config.yaml
hidden_act: "swiglu"
positions: "rope"
init_std_qkv: 0.0463
learning_rate: 0.00202
beta1: 0.9
warmup_steps: 398
decay_shape: "sqrt"
final_lr_fraction: 0.1
doc_mask: true
dataset: "wikipedia_en"
Each number is 128 + 24 x the weight over its row's rms, rounded and kept within 0 to 255. Layers, rows and columns count from 0. Numbers have three digits each. The size before them is the row's rms in percent of the matrix's.

# layer 12 MLP up, 448x160, rms 0.0756, rows 50-79, columns 0-159
096:138103095148112124101138151078143101131155094119121136138097130150103138184085106137114108133128154147095134151128079128112096088112131188113158094162143140157123135123141141125121116160152127129152115126104175147098130159126130144089163084083129116155147137115134118163110144084078163105113155102095135145137158097161145133124135112156136113164153169117161148117102148125146125147138135120119168155153128110150133132167057160106152106152104146107130146114107127165111137115108136
102:108149118109104177135117099130134164131130167186100108100129104186162096138166140139140147111149127138136111093145128130103109113174125105120118125101139130105116156084111097140167162134150148126165160138134129128117108125118115082138127108155121121134098104119124145145165096136106153133133121117138123100153134199097111116113172146122133102101185135122120124142113107149099151151143113063113097113137166108162121181133102129153091120121146140137117186098174120138143134145150115
106:153154134124146142145104111185156090128133096078141107120122115144118132130159086110129095120174131127159131122144139158119136135098143158139115156167125119124117099128124127140091075146166175142128102104157149156148151102154101129120115123136114057122172134154114129159121126150157126105115111117109103129113131143139094168106152111133114107166147094134098123134096081134111158121116082120126146150095154162118124143147106097106075141110189172115132140146110091124119123104096157
096:108136126096094152117142150125117110104111128164101136145149094087099167082118124122120137150127136147165152087190181084101109155106142159129121158109129137153130150187109151138097133180121111061147140134137114122129111162123161152129156146137168135147117080123099160144112132159153121114119157124096135104155108121124119103120124132108173161104143116138132113140095101146130150139140157158104096140127171151112117114142115106118118079124137138118120095141149105139135161144136065
095:157119151117150134140108157123126139136150154097110132137087145152108145139109100135103109129106120137095172153168124119129109146111117099105122114071087065150153119105118130110114155144093103116171121115145138127133099160173166160150086124113153150095125131139100152112128141126114135116106110116142131097145125175110109145096123113142169138130139198120105126192130129111101179114122103132097119101085121143149153084110130137162085153117129126136154082132168100092122151106132134
104:077161182142166156171113072120094105153111149137165178124151132151100119140116112148112119134125180109131187117132086161087123149073145110118167135110111135109147072151130135111123156127180133125141107128143138137122131132137097147085153095149103115135131150153143102158092150138122122131163136107143118125121123136117100149129113078132095159072121136152108102134144096132116155120127102162154137146111116116127092099153140109112121162116138107123117098122087125113140133113094150
096:113101140085174096095119099125136131131109111166138115144104141113138108111147122147148182101133144142126135131132151150112151096148134167139099118101084099123129132174134093165171132136128142099133213134153181119100144147080128129143168179104142148159112120114124127144109094098158099103145164089132139157108146152123113123151136144130129095160120147126127084099117129128168143082110135149126091158133149111119119122119120096074119084122146109141138103124150107107134119095126141
100:096108133078149118130123135100127147131118106183128105146119081158141114105126119117130152106107092144095143138100130104181104129129166160113140127151129136103150116154157100141144153149184140077136133122127096118130099150147117160169161132110156101151133116122099192151173138158126133152154155121134122100151143143129101169131082129123143106066099155107148114101114146101132164119143117119083151130140131160096095126122117176118145091172108099124114140102130128154154136112108120
102:093143143111102104133152106128111170158110124060135139163159100164130108101123104152142161138117102138146153086116173116101137124124102173152186096160116176130099128126143080091107092107107135143114100114099133132151140141132133133170113118138155110105110104149161143127088107115108161161125131081122124129176107118126143121129117117123097109158139174149140093121140140106170102098154123105121112143118145118120144134154116142147144149074143135113153131110143154154060144127152117
099:144158157177179131125126118134130080139134137081147139141114112090127143121097152159119150108132106146144122151134113173135142120123117125113133148156132153077106121146152155150157107181179141161134113161115142137143126116146128085187142061149130127158146150119143091108123120109101182126128092124111165149136162115160058084142127110150133099135110182117140138147135121130133092164122149106136124119137131118128129091124121158117069106139120150118148102135135150141149107119111157
095:087108074168153115114105153108101137156134135119099164115096155141124114127059114087119139107132177116124099142094116107137152123160111150108139104088115097134116118115165114120113152114115118127113145147106117125086123138144130153166111118107125125150064116139127136134122161146115131097143126143140096136168144175120076108165126082101084126146114130111107138114137126094142077099124164209109129153143113131099145170111134152126119138119105120120114114102139157091171127127130120
097:126128142092135148094122121111104095139163127152131150167142150126082153138111145146135106093164128100160125128100115098138119103133123144100125145116144113080087126116154106109106143111118133152118112146144145102157117101169185145088138072191111080107093099133170133121116109120155084136122108142095134136103120114173125108116105134160122171146119111160142146171134116100147133118132107088130107099117131144179139156156155112123127150145128129155152148146116096134188165112164115
091:140095103123149149108126148146157163152121079159147113149086126112112064108164111144121144125145153180097133119108096127121146145108155124140100141128121123154102142094080133133108150175103136100175117146138109120157114145124099170109148121067151135123131176102125112191139091120104075128137128117133144117121144152113112132144132134114124129104142111077131121077117123128141139129116174141085124162126128119107158147157122078134161099144139142115136127106088121167126146141149174
095:147143140139079112115153130164075139164140128146081078147129139118160172119103119135158168138134127142109168119136158139089157167092126127105120148161102142117124126185084147136099106094186132125160116138137088134118147192129127153109108141108122112087099123112116147098152142151152096139129129152125173142148142117168128125122153147114118111095146112122130109114125147160138096102118128137126075138128113122112168161109108107142186086155127153132153108111149117127118158128138101
103:105163128090122172142139172147119094118157108098158145166131126086110142126123157109142083159169118112124127128116103116147095118131111093120153118070171117138146135118116108133134140157197105181131138170143159109119129169145151152161120116125124114163117149125155129122137107114098151120102090157164171149089088126135130146123124120181139092134094149129144120145120116127111144107137097157153145118099152120083147179110154127122129139151115129127145136120068147161160136135106152
097:106141132122129148081101131083129140119160181162146149150132145131161134091141139156139112129140143142123112134135158162127109117145119163127161107109151135098132097104114174130155082128144144110148169143135119127130165129120127104106169077108148114109132137168123174143083149103103113118141121069093145137125142092150184148128126162135134152112120129128121134108160135138135140081153135136113151161073147102094109171157169115132156095123138106157109075118127073128134161133133127
101:112127131143127135112148117126189119148141131115132142093135079059130086124126122103150134132149103170162111111139108124143125106129092087103125146115125104101090176131146148117100102143124100165112136129146135121158170129101118119204085105103121165155130131074117129105111122101117123079141151109156141158148145110145116143132114134143136118143124139143136076105092131110168089134078106129120116139103127177146137161123121110112117139101131121072119114131120168112166100107151104
101:179125117138095146163147124127115131118119103137115118112090124125121125165138120087138110079101088150102143137101139133159158132131138137143132088106149090147109129091140124134166088186128106130124095137093116120173152115136132139141118157136156137163111121112112107175097102125105120100139087121083104121146098123149093090156161100109094122105104134076136161096127126117167149170122140090137138171095119137121150093146130123169172124095112114148150123119113160092126165128158154
103:132146173145116108152142110131154130085156169138143159101149108135144132112140119114108154164114126124158148166181147171125098124141121157140167128079169136127124106119171133123137132129168143128120130162120102076151133109127123125142152075116148113188148129144134129087128152156124132135148127084120134092156088138132115120128156114137127158145128112091147187125118125124051164168083116123132132108144168155114172141154111149123104107101127126162132133162136104095114124111124151
107:131142111137125149130156129135149119110145137153158118140145132166130092104125109124118122150153121112097132107151107131163108165149095133105137134154155123116116078107085101094096192136153099108112107153151156116121138103131140152135145135123101159149097180133193165109107143112106143099123113117130152102117126175116147150127136117113118080089147156135126128115112123084117134129141141129118221157122095128131116122104148176141122157129126094091093192120114176118149120136124134
096:111144159104150108149085149076101144151122111109150138110134116145115097117143107139112115103116101118088119124158144148106140146147153089135143191106132056162116136116109120126117104123128141116122128123078117143165120109145115103146151121136155134163176127140088111147146157162113102121153171070082164099131139108146102108127105147143177117086137125134125165119157126118139103151134083137117135128094123127079140138126095149150155072173122110130141096134147148127126097133132159
087:101118161087128158126122155083115100132152112159074133125133161148159120164140104114145128141146128102110130117166119094117158125160162091123121107128157088091165120135130088159120145098153167126136173113093130120100120143122127148111171105117115104197087142139136101123136138076119111098087133109150104149145151129103171108120106121141118163106130129142126136134142112129181131134137151156089123116091122105158103153140087123158156140154098105146105140153147136155092124158160106
106:131144095146091115121089150131135130147152144137135156147198117115118139151124145124102078126075131143148078109162092132135111123130101162083098113145114152156166107095102138084125089123112132149146143130139141101130120163136135096151094090102126115125114122148112078106091144117147134140109160142113123118170145162111150097138146165110117084115128118116124151146098142147150137161108149165167146113137128153108145112174143108137105107146157133093091094132136145140166090161093160
105:111128122134127118124126093131104150145080140134133071126103166152104155135120139157161147125135182124147156140112100139124191119153163137127155150100157158115132160092136133162109136117127088089153127102137082142092131124106110136082100127152116130095125112096164119160137142140143138137162165135151130180120106125121120163151144078154108118156122121135106144114136137165144137137140099109149092091141185076136125133080144164145112129127094165144126129122176094159138143106144131
101:074151134117110108099128139157140109131140088101113170136162170147099163127123059112125123111181104120145113133126104103121150104157103129087097082129140177141125088123143112140105105143093096145130075139089164103142137174131142149110134137113144136134144173106139101121132128147120148174143154137103111156118153138125137096146148097113118091132095134105128150102090166142129150095101118140118106113159128097127152128107104127121125091133090096125145110174106121130126165091154100
094:141157128138118127146131115110133117119120153107110172126113099093167124145126127116125124159097107134120134143143110144129122116126134102117114140068091128159118098110103156129147109120145106132128092122154139085135134074093163120132096126098171105134190188136077093129123125125126118052124150149149106156105100123119160152137148132156153153156141124133116156161129122161151156134164127080105128120120096122120145086097074131159139107078111103122139131160106103163143101127127167
094:079178104129152160130142178090136124123160156125098156119150084121088115157133115078154092134109145121115168124099106120189189136143111158151124091141122162154127145125128111122115126136118127129124136140115119090120132128095156106139091140130143163175113138149152123102135146109157134094127118161111129101134095121128091108151126104097085101145162094129123185106138120093125115151124151104183121158138125142147127097062168137127088148117149120108125116131123102125109131123134136
101:129114148173125121123109102087140140147134138146101118126126147153100107112129154166137158151144126118138103115133126117157111171120119123148154147119170129128143118140084121143127130133134127126108144088117113097097133153138146101126123068145106089187098095116106130143107165141117124129153155142162133107148156182121174090137186197125132138099159187155102113111133134096145132132139183149137123138119111132127137141148132131097150114182128082173082135119162116112133106108162113
106:125148116092131135136126112120162115156107122096164140148095127111145090102152114174140140131105162120143098125172125146136144146155125106133133119141124124121101164110146084166121172105127151098155139108086122134119127100128110126085130124144116164085157118130181124114125146140134091141091125136121141164159143119170114111101156102144123068083113146124121094099109098124103126101163151148083169102081172133138163110142167128114137111148149109117119142134071125163091131094095136
101:130135144129153097164131141103133116126107138136146142149136140147123065102146142127130145133116177168139143120114137124103086135104120134167110116121123119140126131128120102131146176132116120146118119121101112082119144133127134141148137174115147070181119146109110108111111122152130144177056120141146133113132180155126121131068140071167129116136118145131134151153091131099097138084168126146153150164125131098111111174138165106138176143101118091166121126088141120162165104120096146
# layer 12 MLP down (transposed), 448x160, rms 0.0569, rows 50-78, columns 0-159
093:126084140122161156126149163152186146149104121121106161080083110133197145138122100119132131125149139127125145133085147182100085126153131103123129146116162140147085098122141138105110144138135153142118160103161103116142098125148129096104054139109141121143142128129108104139099076119148126102110093136129154108128150164111089112123091155161172149132080116147129113116125122110149120142144116106145131130131131158138116150150100143121165125133185126150162119139172124142156153147096120
103:102117130150131135169104169126121123126098115154158091129114141149147145139175140131127143133118139132125091126123116133134056122168082093118137140165111128171141121101123125119132179145180101084165141128140109170152089160141120111139129110157138145127090109120110155157164112114127152155111134108157158113119110146090094104096129134116140126090148126142153137151135095171126164088105163131113139103136139119128161133099143119161133142096160183148196147127155111125129107138133085
106:118115167082122137086079143122178131136100136149162135113108137142132105176082159120130130140073124099151130138121093105165083158133115133118150147124146155168112098159115135098097137093109136106146118127151126163147102162127130124144098127171106153153108144077137145130125091106138143125108102103130126134142128111103126128153146110109182110169132144156161088101126127132159148160174175142151137176122114159126119123164131101099124130131153132166087111119143144173144129152114139
103:134100158105125129151110130105152146149136142161152132110149103165140105120156122124129166123138143111114163106154080123103137142126189126147112131125095146138126127104124101131157180111144149134173080119153124108102104128166173114134128142159131104161162142105098154133106129166130112144087120175143127147165131118163154141098094140084140137106107087128140173141121089096133181169114110150130106158124108138140115153119134127138131087145174148167117136159113167105101094085121143
086:131091130093143086142111113152137139122078130134145117147160089075140108142134131139155102053124113123172079122158147051116130140145154178136102087109125158095107116107141160166123130083142137091127104100124127137122138120158071093117148128149126119112108158142139122129129172139109078124134141168132083133128134108111149094132129116106109118122131074143102105118130133156148090099140150138148114145147118104119146122161140131074151119125111124119130143125134135107105117121103098
103:145164148122132188133156105139128118104152139153112111120107150133107174130146116158105119155151161131109150123120091107159156131146128131111139109149109185093117139136185110145153098134120128171142115140157121095179183126093095132127127116123129116098142120119105152107132163121143161118135172143149130163114157151106146158124123098141121099109104169134147114127120101131121110139138155157125116122115151151148142072096215164138114099139148095119161109176131142132162124107101126
099:146177094151124151125119116128112154171126126122145160110113096108143113112113107133088134084113144173077170144163111160111155124144108165135110130101127125137105109157100114130110106119148157166109119139192124177138170122092155131140182079157161146166129163132112085134110100119130099163107157157138156134138138108123129152118137106103109090060128131106118113143088144132141108099123114120147136104112133092122130118136146149076134147146144118107150118104101151133124148143113093
100:122138133125120150153112129147107119167106172126126132115118154129152171150155119131167128134133113149170102168130100132122122086135134111136121117119088135129129128069078142115159133136146133094119102145178117109095080143168149136156123133110123148137071089147113158123101082100117118119127071081139124125143130078113117123116103116140176122093146130123112127124174111137132141142125106118099145173154117139106134144113116121116092133072170161131103083117108109130109101075116089
103:131167145156127143106154107137104099171164140107103144122101117145141134153160153140129108148118098117121111085079130173096133156142150089130147148118121091135126138114152152108060109095195152151150131086147164118123148141150135095174146124118150088153118106129149116127188146111093103125087111107114109126146171115123100084137120123163146120167155173148130167164128132114148139099139100130090117127113092134149122115092140137091139123106139129128150129122150105152121154109130123
098:174139138089109106123133128090155118103137130121134128158155117109148107146141118118128120160119123162166168077131078238130152112109150129115119143126118130174110138145123153138079105114115120125103106146170138154145165110103143125070142168092160141074137113130156142156159105167112154163095106123127125127152101127158118134128140148141123124094099141131137154134136131098129117112125111130138139154152110138074145119131075133108150129102139124133113148174125130103130108162138139
100:136123099146166091090122188083168125142107105164123161128117114124089105172123129111151128132114134107173142103129127153125137122114165108130098149092133141114165111160102096149096123103119098142145122137144100071114107128085126111154129141138121121139143131136098116100105163100145122164140167161155111126169130134113110101138161121194172126114097126156106119097131137146193129112132130119175102128112126115133112103124160116145101089149092110163129177150117138157107117131113122
089:141127100143125110130120173145137166142113134159110111115139121129162110137196120128181123174149130175110150122162140139084145109085156123144108104136115108153151118136119089128135102102171107110134146162130111167114125140104102155141135188081131128119103154135100111137150147153076152162110127105154113120135147123105144162132136121102191088129152153069096132075137100137134125114115139140087146121129136127074143126125119130133184119115115120118142075112128136139116144143129131
097:161104098126131119096119155132105120153133144104129159128099075100131070139172105119104133138089109174172146105112110181124133119112117080126148161105151115127133155147160142143141094120156147105132162118113129138128127102165136133143159133103142151128118132083096099133137178125162107135145146153147161107119147123145159128091112149118153097123129131136130063162097131115091112138139111168133174142149140137070086149151082113150131129135101124130175130149153110138147116108161143
097:116117142139128109082093102167159114162140133116131122116110142134081120122084138132142115119160136093145129095122137153123103153111169148133134132160124132169160124117133141106110137163096137140164121102077129141144126102127151146097154156070112106097110113162124129129131100152124127118118142106142118125138151165113130150110141132115102159125107145107142104142109105078110126110122129070128155152086115123175109144164210093099110154076155123147101129166145071115109127090111113
106:120131158161116117145129111079147117113118137127133129136109133108123128164151169170121145122087128141071151138153115109099130152139128125128130113115114153158134138121144122136126143124166126138112084093118183103130123131160131115148186142107069117158131129185120148131180166123101163186133073128125149136109132106153074143111105134109105104132109141144147122163126096157061169109101152116118112145100138106124121098111117116148099100137068106119159133121141144124135097152148126
100:137077092115109103146128135170119173174133118142174113158114110155106156134122127155159177105123101111138129084111091113146093101118175106151140130115149136122150128152148098151069127142148132133144130162133145127134129130118143125202122137141159127124120172104178143136128142103121149141138123191109142094116085117132127161139167108133148104116153134100089086089132166140169152116145130127131172123097154133092127143116122135166160105156149159134126107132133149158130136107120126
101:131109137101103106135130115127085114144152140142114107120139131149155126177082123116098093130108108151120127111122126111129152165109109127147117125172120141187131095102110121109137078179147148143118130141128142113158144172140080126140143125092136152146152116084101118151126131111118130125146130107141114144112135081090152145159132141120129136059094122098114143135136153138146184120126138159100166110114065109114137157150083107112093154138082134153071107114174137143101140145154148
102:146097129140162112112137151149177106136145129138133146137130103162094117113114160134092153111154139055143155100111135159134109134121123120140131194142119164066131169145088115136124154146126127156109122119122140139123105144146117153136129123131078131141139108097159156142094115126129121080127106151150142117143139143099141118113105106144143143106151165118128140141120125084155154147183112097136123139108101184058103125168088149166105125123145120157131115132174149121093091110132161
102:136155103117101128186139131108141142083157148133107191116069129149157172168145127162177123164120154124098100144126115112113138080127100140120090143137133133112109123144124082154104073085142120154148155122084077125172108151125172118121129121124122149094120110130120129140096146144139099103140101092141137113129127153143103145111180117130125123097142159144105153110140137130088148154111127098139122140138110091136124149099122100125131136107123122144093134145084133137162092093167122
105:150087156125108132142086119160119122151106148154111112066121158118152153110139155144130135196085141137126133173133092117151123154125132154134125118146166087133156135141097121142111146129122081150145113163137120117103084145106129095154095104135111112104115084146068103130107161121168104156159097201099154111158156113132154098145134142086181102119130137112134113139154145111134107115113141136130134122120113127123120129123154127169155115145148126115105135120135079141110169123114094
098:141122128153057112148139121100111125145126111114113130148147108136141090141145123132120103136092112151103098115153088148135156155133090144117144130115125137129124133112157158121112116111191103108141167140146153144078148159115120176140140101101123113147137137151146133157217159090116128144098136085139135092118136127135118128102151168151105114162144103156118138096119129159126150142128176154089109089135120107161105120104096147114153112113150100091113153118125198136145139147147157
090:110171080111100128129103162124149146136095155126137103100138146146116132150124150107136162123118159128099158139103150098128098087165145165142134082101106136163102124110141122097141100118125145155139157153101160171173133117110126100133129119104121156121150128104140097093171096161123131101129089112111129131135085127117127148120149176122151110135130098109133115120169118147130132099149098076139111099166125095173108118136159174129129111137136132091095116143061136091186139118144117
107:121121132137148121102112112152133129117118138130127161156161116129173162153096137142167144146084103098172121118090135122152116156147121102093157104135120132098088088127155156116147113140180148140137155124138152115121116086132143116126124169124128096141133103116114110122157085104137140134126134131138072131130125129127173090117103125109079113120110126141101140112125153112148121111178101121175137186128092127134149127109083125100121153133185146138135171173105100152168183107088110
101:106144174142175118137140131125133109088121095149113122129108160100108115170112122151118147128130147082154091133095103132172135151111091140110086128121143145107118149133118116101130112110101124155130130115130124103137133088123140112129133129110127165135117072109133113142087175145101131088132108137147102135128143162080143083153052133119161126130180165122093113147168105151155130133107129131108118138089158180132121134142122096132147149163098171166148135107172087098134146118122113
106:119144115127126101139147120101151125144146107069125130125180104103104131154147098132130131090100103159153125084140102183112095149160190100128142141153114106168108152080079123138136122097093104127094131136135133150124168074151134137148133125095158140142108136128110092125148144135099145166143106122110123090123137115163129156130156100168071128136141120150119128123076101127119126135131126171113150144111126112147126096100180135157108125118121123096110151161072140118105139104109139
094:151142103117118154132131111139159157095125105112164106135185143144116142116109094201121174097151176109122138131112135167157083157113132142117173118165112145149141131153116129131111107132095120146156100142109167159117144109178094093092130138153130156098089141138124134127122138125170152132149131136134140117150165133107084138116095175125110116134155117134127086103119132142146158155095165145145094152118077123114142134121129138136075134143134165106125136145140186110095141117138096
095:124149166154097126134098137196118159112167105134110131103128134097139091130138130196073130076093097075115168177109118092142139126099112085112099120120157122114124164132119100122151132123127151092078167125133121118138128118116122110119126179115085154129151154144106109159142111130132115116110133155149131163156166152148119143176118095103118128144128157115126105150138149102130087132109143158161150121141143151127153107146160123156127148135140103130123107128169107144120100093165120
105:115143176125102142114154169100140113110138111147168142115108134128147132153125125114098155171110121133102129125149093119102101122144117124130111139108106161115138119153125150097115103127125085094140176127145111120115113122089105166099109146139170120134146098125129117150138116138116117094053104149092125151137123106146130159150177085116160106075098101145158172124126122115089103145115159175108110077141108100146149153125137125199116119115143098120178139127138139146142158150166136
104:136156150133109157145131131079122126166126118082153128166122140119140090097165105092129112157151118069120167110123141107159152154143158123120099129135108064140165124137180068122089150121123127116129114114103136142155146164130155172097090098102127136109140152103108119148152128146154132140128157117117156193087132089122151146135172125101092126140112119120145106112129094168131119118130107157121140098116143133142119139154180142131140106141166098152124104115114128127085169117116124
# layer 12 MLP gate, 448x160, rms 0.0815, rows 51-79, columns 0-159
100:180143176126157137133087101121149097121098129144106127133122098168132148107184115105151108127160127140137121151175139103112100135170150140109104101146128079105147129111137139165134141147171109152141156172135084135077120136150116137161155154100125115093154137107136151154139129165097076142103096165148099127115165123094081134094113131136154139158124154129107150149116113138117154083145144092093115154126138132145141156128152108111141139136145102161145141073162156112121134144132126
106:136105135118134125153158119127136135159175130130145110133179080138117110129156095137149091120115165168132118142129179124160148144110129176144130135156125062146145107172129154166102169132129120084116110102130175107162139149127142140100120145148112124112132124138116128104128149113143140142169112127098146123127100090091130162129063106119107140140130086132145160147156123117121122089149105098113183123122159125157158087105175157155105141122109116177101110103101103153119141148129133
106:126095123073131128161140122161128162142138104129146099101136121135088140133172105154189153133144126114139105155134140138099097085099130133122167153162128132191125135163187141129156150162181138106127137101134107122134152138106093171139128134159126149156117144091141143115148109119100121109130117120111094131123141130142134161148081156146118129169105093140090152081111113171089165143111122102096122147105142118115119101135149117134132155083152137173114099102149112121133119088144144
101:124143149117149081086126140181166169130097104115168124142126094094180086121139142139152096072143150123128095159125146120138138127122181154157089105095167119126055105122146129161168123124119121111141114142093105119177150114123100119131145142118133144113139154092133152107108131140130129128137105108156091161111137104107143162170141159108104145140111084108117126126144161116132083106158156118146129168144117121109121133181103127091139120110135128095145149139114136113091113141120118
100:157114151123106126128118115117143130134163130094141114132148118170135180111127131145148097114133128106201098087153191137121120133177142173154143154122120119098120117090113112112123137105101137143078161119136118118091136107112120180111127131130136154111102129101121146089091119155140090120114156110118093129176137149138151113110143094118142168181123112128132116117118117133150118141091134143087110101131123128114194153137102164113133081135131148097094150130191128112124101110099111
104:100093109135156154162095090093187154137090114132139143088140135111170137117112170175106157152145153133155068088119102118147093141131160130142103153115165108125093137139149148131145094114098165123161128130106140142169165118129099113113132079140110111126150099135130142119133138168152129111111101129138113143099124155166124178127122135153149169146112141156093133120099143140154168127085148130088166140092147148097100142147135115100121106092130114109121148130166113140134106120139158
107:130081121115120135155106114128092152100069126121135136118110101145079106136153152159143102147142088129107111154145131119111100132104180155105125157158166099152111115129151130118158132114159148137128137093124124157145145143136112118127178140124156109140131176133124123151186120081120148178096145138114115083093115159137153141079090153089149115096115109144134130119131128115100156174145101078083133166126142146147088147163148136132144106138108100129112132107118152108164115151097138
097:141110151114140108121153146090097117130088132137055124145135128140170121155135130168122107116134165129166105119158161091135128072094094102113097157159121106122112138177126123112123129120122131126107129093112097183101146134142099106124108151153126133127124126108092163133094142068134124129152144128109087128133154125139156104117125141122095202165156146154136132162134153146133113144134113151117098155072113157138085129151126124152159150146140117136148135143116136150110095156185110
104:139111102180157146154104103138168164134124129145130134066125116152131111130129134168105127125101119132108103190139138120125120107162134121140124096143161142150104089172164192158152137119107141114142152123122125114127139115142098110176164099100100134162138140156128119119181153122090137182136113157098144139118142133124132164105115088127124135103137135102095110097146148168128165102105133151144159172106147115142075129122119162107107115082137093125117108095100137132127165106120129
102:088124142109106134143081158111094110099092104138090147147120149136156163129098117137132110109132079131190106160140151100158128138155139114109155141178155141121138069068136153110121147109132121097142121090147101115095129142163082173141122107149117121119157140136146093127140155107127143147089146156159101129134117170121121151110097163102147151134152123105135119135110072097190142147137154152144103151139118171119125114146126124134104123124165121156110153098136114148116106158131135
118:086149113138165120098136107090126079130128151128143156107104133107125141101071143131072127114108167099169139137110125122153128170167137145106116198127140122113112124111148148103132151156082138151102105130138117159132109126150113121132077069152122104098159091108178097145126140109164132124128121128100127156110116122151054125120094131099114151125103111154129116172114109136134116148132128131150128124104157130146115135171179098116086167135146127139134162124094150140111110122129125
097:139145141119138157145156096156152160138139117160123100143134157125121140114102152146161148126141146127107135159129159113128122137139152146098126096148121157140072127161130158152138148138124113126123153182162136111119113139062114113139106123122119133095138122129131157137154154112106090094096091107136137202134122137138110162134138098140192130141098095129145192077114121161185109148118134104122150127118130078096168092141142104113134111091124169136132092111144130125111083148142138
097:113143134106118129117179124079108163154154156125130162078163156110179126117139145122155121117173105161136168131114135145134121088129116130063113169121119143162139106139111139133138137136160063102080120154118151087115133108141108143134126085129137128123123135098142101139111125109127124117147106133140093142108091132166086144156123091161111118177187141103118158124154119129124089123135131109118152100141110085089120122130145108091161160137101130141122095097130125144130155161094146
102:145122149121144136156090086100112156162099145166078126112150102154127117114139089136105143081165113159168098140138152131115139125202157136091128094169107090130109113126148147172150135151136118108113120103147122200110126114089100126102141092150134117127159144115121158150140129117148116153138149111155113071154156143119123144068131109120128161103115150132121143135135138157176141112118148082090146141108144109125129123161124112143136140113111115166132122083144104125116105105147106
096:147119137082137148086096140122116150103097089127131148119130121090134092123114125103162107124120096136096141144157166143104143130132157142132151116140173097109049153144125110151163127127123103112156125120107132137162157129164121116095119142150144118114153132149149158118105144185090126124103101140113104156142158123081141125125116081134071138132126117132151118094146118122122170113161139118101125171178108072153178100077136126110156139136114151141132139144118131133106071117122141
111:106106131147103126119133115142102123139148130138117080115105111176127164130165128134141137164167143163136098128156134136124153146118136124100143072143169090138089062096137114137134126116147146187152175137098104132089131120109100123146104121132111146065152143113114185115140162119104143119092153140149131138163175102139124135142125109133128136134106154108119135119112142159148138140117145147111148185127138099112162136125102166132184072120125075137088138104154110131120117143128134
098:163154156135112167144089106120119173120127105159103120165107149146154143173151117116157096126121092129129106127109119138134150116166170173120117099125130119131133091093159150100145134133150089150128108143109090119119132133096105095114177151153147099125139115108095072171162118094144116181114139128093095110090113113110109134109129149120118144146099106137136147118178117156123115120094130130141094129156145094157174114089123100102150116103137121083104129129132104112144155189129135
107:128101142155136157098154130122136110140125162138092123138104123075138131160135121114141122122116116129130087130112120089134124114089140137107155136129116101101073125132137119144099138162112117145110125145128117157101143125138113156140115152144102117147065151122161143192194108090109144075093136115140085164100094090094153112141106134156118172102115142149127144139126109161114116136102123154134084083161080107161128126172137081098110107106127121093117141145157134120091132135095130
101:131116115097126137112140145154132122139094162175167178151112138120069116147099131108113082104151094127123123129113094122119105108137115094091155117145156067118130120089128138129128130132153114131103113149137131122137144133172091154139116080127130066114149128153124190128158147134088147124128108135164088126106093145117156138137132118160155118133128123145064105165135087147091110104131117121106151183132103115136137115126161131132151159121111135122141144065135105105124132179123153
095:122107143121127191115157156152109111140118126135099103138139113123138177139133138100123165136111123106123117137124111116106116075127125089131120130138104123148166094121158143150126101090133102146105190128097173114110131135136132167124132136133097074082110153128144143139167096075143129136114134113152128109108146117130073133144172130166107127200107122162128134106132106160144167126118148118117125117093143137187083135098129112138125164095123130163144146110110115171149142178114131
091:089150163154168147164136133110130106129055127147146094046146129138129142160125139157093165102137172128145156144074146124077112087119139124154129145117116146137076133170140152097150136065099136110135141133121117137107124101121158103101155157105148161101126094118145130094146122146131121096126130115128122130124100107108107112108113111120133134103140092113128136121125143164120153095170121135159086103145121093142159126114155122137150105109110132086114131160123124145176141124134105
105:116112101118086128127142115122168128144104110121097150125162112111104130196142098125129088106141151113135119148145100126129095118135128075149159118164126113162105158136062154101132173125106165117118117152087106134123129101108123134115138122151084122136093142121155164119103183125093146143130125140118091120134111153132142138125084143141134110144151108139097132098147098112133098158126141110105129138130143113154132119157163073195152157150144148129166135120177181166105138133139111
107:091116150122116142130135096122109173133107171119117092126110124135153135160149122163134147123122176101115131120135101127120133160115123130106149173148157102133124116146124155158111113115127122133102083130121126164093162071068153119100126133159083167123117142084146130112124147122182101078133087098132140152110127107127128126147112130143105102157155145118097173107178158128147167120077109117136106100149178133138155105143137113149144148140076174131161109133127108111100110108138104
098:147133164157140134110152158127169185157116155171150137148087127113143127154113092157135156140136147133133146133147176103142122139136120187162104130113138107177105110182149165133163153111153117111143142191151132142146108145121124110147145103103139120096151111163165149105117136141148142092162130160153157136168107124174139142122128119127152177117150107108140130126167104136132135143101117124106123118096124108108139074137132126165123085091152110126120130143114131178095104136157097
088:114136148159146105149138145193161118113114155130145104106125109099154142144133130137111148098103139134144152133140083134075140135173107141136094138183123130145106095130137154100142100123112100140139161119126115104097127174101139165091097124144069144117191125112109115104101092159126111133161106102092183120173134137155141119095138125115128150124120130099155180149122087133157112130117157109127117162134133112089155093141130142156116127148105151096125126134116069111124134103145146
093:081108123091111144105103184135145143135128116155138135182103094153131140121114131122099097175146153100125130094136155147093149121151130153133160134146148136160123126115151092145090110178097147173171152120118142152110119087165144110104120108100135137095120105139132150159147141078137129129114130118141128158121140124131138145121104106108142143132132162103112189139160077135137143106091108120110092161130138133133140126131119127198117168135155174117120142117109056134118128127123166
112:144097136152106140145141169144099116120142112151140120118123092140147107142120126099112103117151178106110158147122127138118129144115112157105161127120126169136124158133151123114118167133165086134094156125102158131102133097108093125066113096143062135107163145172147123115116128061144087127135078119093129146124095098156118134124132127120117108127115148125104113135181148110092085101137101084121177125145132120125107162139172145137115175108100119148127146109115137167104132124124181
110:097119128151139161104156126130146082156116122108135167110094135173116152157161136116120140182148162136127124137112115104098076081119140117131157125137108078170113126090124106106142123160167096111100139123101135138126141094128121132119074073177115149104121123165147135103154162087144132125151105130099094131087129111116116150084100139143179150137124144126119127121148146129149100149092101144095111125110156125150076154118118101146127138105130085153146109091153096102126134108120135
092:137119159106140129133175143104153085148120108134120131119149080115094115117147172143157109131141143141132137136132132079138075137086125128156133152174167097098092118088112102134086111123112105125117122074115134156149186114114120138136113173128105094141140073133111167153132131143136114126104182106101163106144117114128089131113149114208147104141142176147112123149104137104121176111146124162139128103125152111133130154130120123154156122129116101151141147109126131133128075148121111